{"n_head": 2, "n_kv_head": 2, "d_mlp": 640, "vocab_size": 2048, "norm_eps": 1e-05, "positions": "alibi", "attn_scale": 0.125, "init_std_down": 0.00327, "lr_mult_down": 1.5, "warmup_steps": 200, "decay_shape": "pow", "final_lr_fraction": 0.0, "batch_tokens": 32768, "steps": 8054}
Each number is 500 + 50 x the weight over its row's rms, rounded and kept within 0 to 999. Layers, rows and columns count from 0. Numbers have three digits each. The size before them is the row's rms in percent of the matrix's.

# layer 4 MLP up, 640x160, rms 0.126, rows 305-313, columns 0-159
103:467487476488526533469509418457437485511449664466490489424520505512515403551554527530360554470550430575573509474448486542544384418527496563492452534449461479550573457471481414480512478488479468550461515510447558451576453536408551412448502472533595545431503578580572449561433476492458480502438547406535556460559477497496454482551538551478405492567498514546401460465476484529430552479495572457480600510483517522571421509490524478442485505451532498415437514496545553547540513524513476
095:518562562427547463464551502519503600501490558558459440462414410539429481380576511465480429621436644539507464485497538569442378458523525583408438414474496508436504485443477521545554473493464441569466454466604413555403503475597442512486490472493468486464538426508483523472509406522526578536513452504492558489439487531434475500492466436556480517401470504534526584543555468546408455492489520531425482518550469501465509483539475498462475475510530474550461461574466485456447515569460494
099:544534531516396538556549485546455436527426459567519380524561448525553499506465476443492512537491514553503443576392548368539471473568504501456459491521541526511497523581487540478451433485559541457490596474556556416507381511567430407542529501505476515635478544412494450407506479448586423521505534475560524539529429497447499599552574456510538460523525582515428476502543470493471435483538558509491353516484600495452489465486461484472461493483516457470437553566540494469489567481480506
093:506562509449526387470493513550513524537499515448416508540384500550466561571516499527611382458453546459463592547480433577477474544461445526461474557460500423442574517579446467453590428456435603504433466458585440523493453522515548483515452491455485403497531565514548519516457463457484470544474496519531459574525536446503454532506431455492522542495487548617483496532585546368494542415470490481509410520524536545486474497531455472516468456495460392564462514471455469421375479542473551
108:553509485438462492443510510430473486504480469459570605523507408499501539460494472517488413538477517540471495562508458486462479533495470469522496550566499497480572378478515464589601536466482545577449544499492468468499488521543429534461555551507442512483582527481499401529507549463573377516549523437432542582457475484501504563543488550624520516537508504464541668637559507456535410481592470418453540510516459471473444526473456488543531398425472516425458459400573550535462505557475460
092:490471485458543542448559541472538561482529434502486506537524491459533460509512489426509512529476518565532537540511463575413581559485550486505440465582549440637516588478506447525521427560433486433520444484478445497505519450435493504480451437601473576485409463514502514432440467421512456409450481574504596557496554444506518486591496413553479552441475421428537441563529541589418461482471430403483510427516525498506516434389490467515485545410440429583424551457478478577516493463468432
105:538466593491429557483538528475597570545451507559482438437515547419523542479534538442490549387458524442453511517517469457634529487478434500547522480515387542457523553534546511501468424480490463479546457431499447461556595533576547481459445507554515447412563522529571546522530462525521512520460577475525459371588472548505503512506443466580390536432401521498497471564421482531506521442492571515527515516529561462451501513505457554446527512511552533614503486423471451442495477533379600
106:578486539493569588460472460510573456456532562380582439549612555487500466474472525525518596511474470508499514418561461532525502499542518582482428495419369488477565552558560432418421486448578568551564500503565461507425516505507492504471424525508501474533494492488472516433512482432626531451518486464457435489553512516462537407453422515475515470579447459453513440496579510554481470470491494472427445324551469532506420448516504491472521472467427469513470527540383485508445463498536497
090:404573480569540513490463499590451521565527461533506556562545453470524484508548496480464461564477539424468472556508532436426465511528511359429468564480490452593405430488562419508534485485461512416466492509481480514467442467478421519554446539533442528540542543582424467425465450531542555544509499564584453355485519486418559495499535558507508474488429599497479555520452400581413499410499577491504441617524540491513540574585483536438527487469529527519509532567518551440503471528514559
# layer 4 MLP down (transposed), 640x160, rms 0.0448, rows 305-312, columns 0-159
109:523513550485373445565471554536503500509526475464449555570469513579553509453556523484525466447431518479545434454590583528518556576400493437466463488464543494509489466489473503419511532475517497488505457491438417477445495429455549608503608397473519555583484508496437526468478537569507459521553517524568452547466535458394535490453535559590482457443466537457580479537549465545479538650483481622513485467478525518498498544382552530478532612523441402396490459494476505448470535519477456
087:504497548492484528630419525546422523498590507519547569514483508469441449543420452561450575492517510404400493558369503514538506489450471448582461541582524577503483491562462487415541572512551473505527607472496468559549407495357525510447486461559481488524405474484536562479542492572490518496569504511492428512482534584500547548485487413463505440518500434437496437372444408396441503553532531458482522539440487468581519517491539490533472523531513577469543485463490587513491491522539435
104:440518549509491513487427517519545513415531430510505553457533475498466499518539504473395377408575503496501543590380555460496506470516558528466493412487560515474453511512488530450540559544469563529440470462511461527472476360406543571532539475493433472535430461386551478552525520520517571526528528515474555557472407492451591389440482496588439470423491483531497517450554550509514549395460501500504422558516468549542487475516496624424582474547509508496462484475534543617604515474517466
086:523487567481359519502468580418538408439496452574547491492450477467572463450451522514467575571453608537449487427436476583554516436630462515447526546486528521605432536482474540525506490567552431455479482542486428562461527485460471479422544472529493575531462515577483461468575502402464608495552477503498433504429487520475472513460593488471537489506553436438482544557579482564520539610524524561490478497522462431530481458468466551461586477520488544480468460503414504617575439506489508
105:479436527538502533426421453466510457517526476597490543467400506483515526539498485482528568453527454568456530608456438592594436643549475531519487436561434526578556487513537481477522440468462513414493569494545482467469576416443496569448534452486570522483493473628537526543479501510470427504535535561498446491504488548554541354500449507426422533427494432441499527512556455497521508512464471524557459430577487504540376555450493507512591428438523466593520529546486425508507529504455441
097:503426494548558462577485564489493587468518449523593525500524379476476490544482476482588560568423520559557448553452573513516573625501463484465527493450413485604492412526506517591501490426446410554486561481546443484489556483461447536456562455513562459445496506439450490428482521415382470509575474494440546477514547497470595460547497509487513553516530556595490470569432594486501394524486471469506501450504619401433490498549501469510483491439479500463488523529478554480403542448463533
094:506566483447427426549520421493488388551544488591540582486532508438578419531544469525517535571522467480489523473510460512500540514486548551434525478578549419449445455548543483510539493414388562511445512507430532459517605504447359452411534529520448520475542548478485595446465556497502620443448406498508528526451499484484461540437516424529522536463564480531515580563431465488483498550515610475468451516531449413503516580484470443586465584497421463496432547505542489458550561533496542
105:468447581473423485534484513525487574493458458396510578576567566534455572411559471493477496493474486511502537443597625553423524543488568450511393419505580610523544460554512528459470454502409479534481585532480489521497476488590383535527446544600520487558508520505413466504507517484498530502522614461435477469473455447465542547530481475479488450489464495584565460539421514509500474568513546512455413467501616472506422418593511487512477439371533481510472526466488459524452505533482457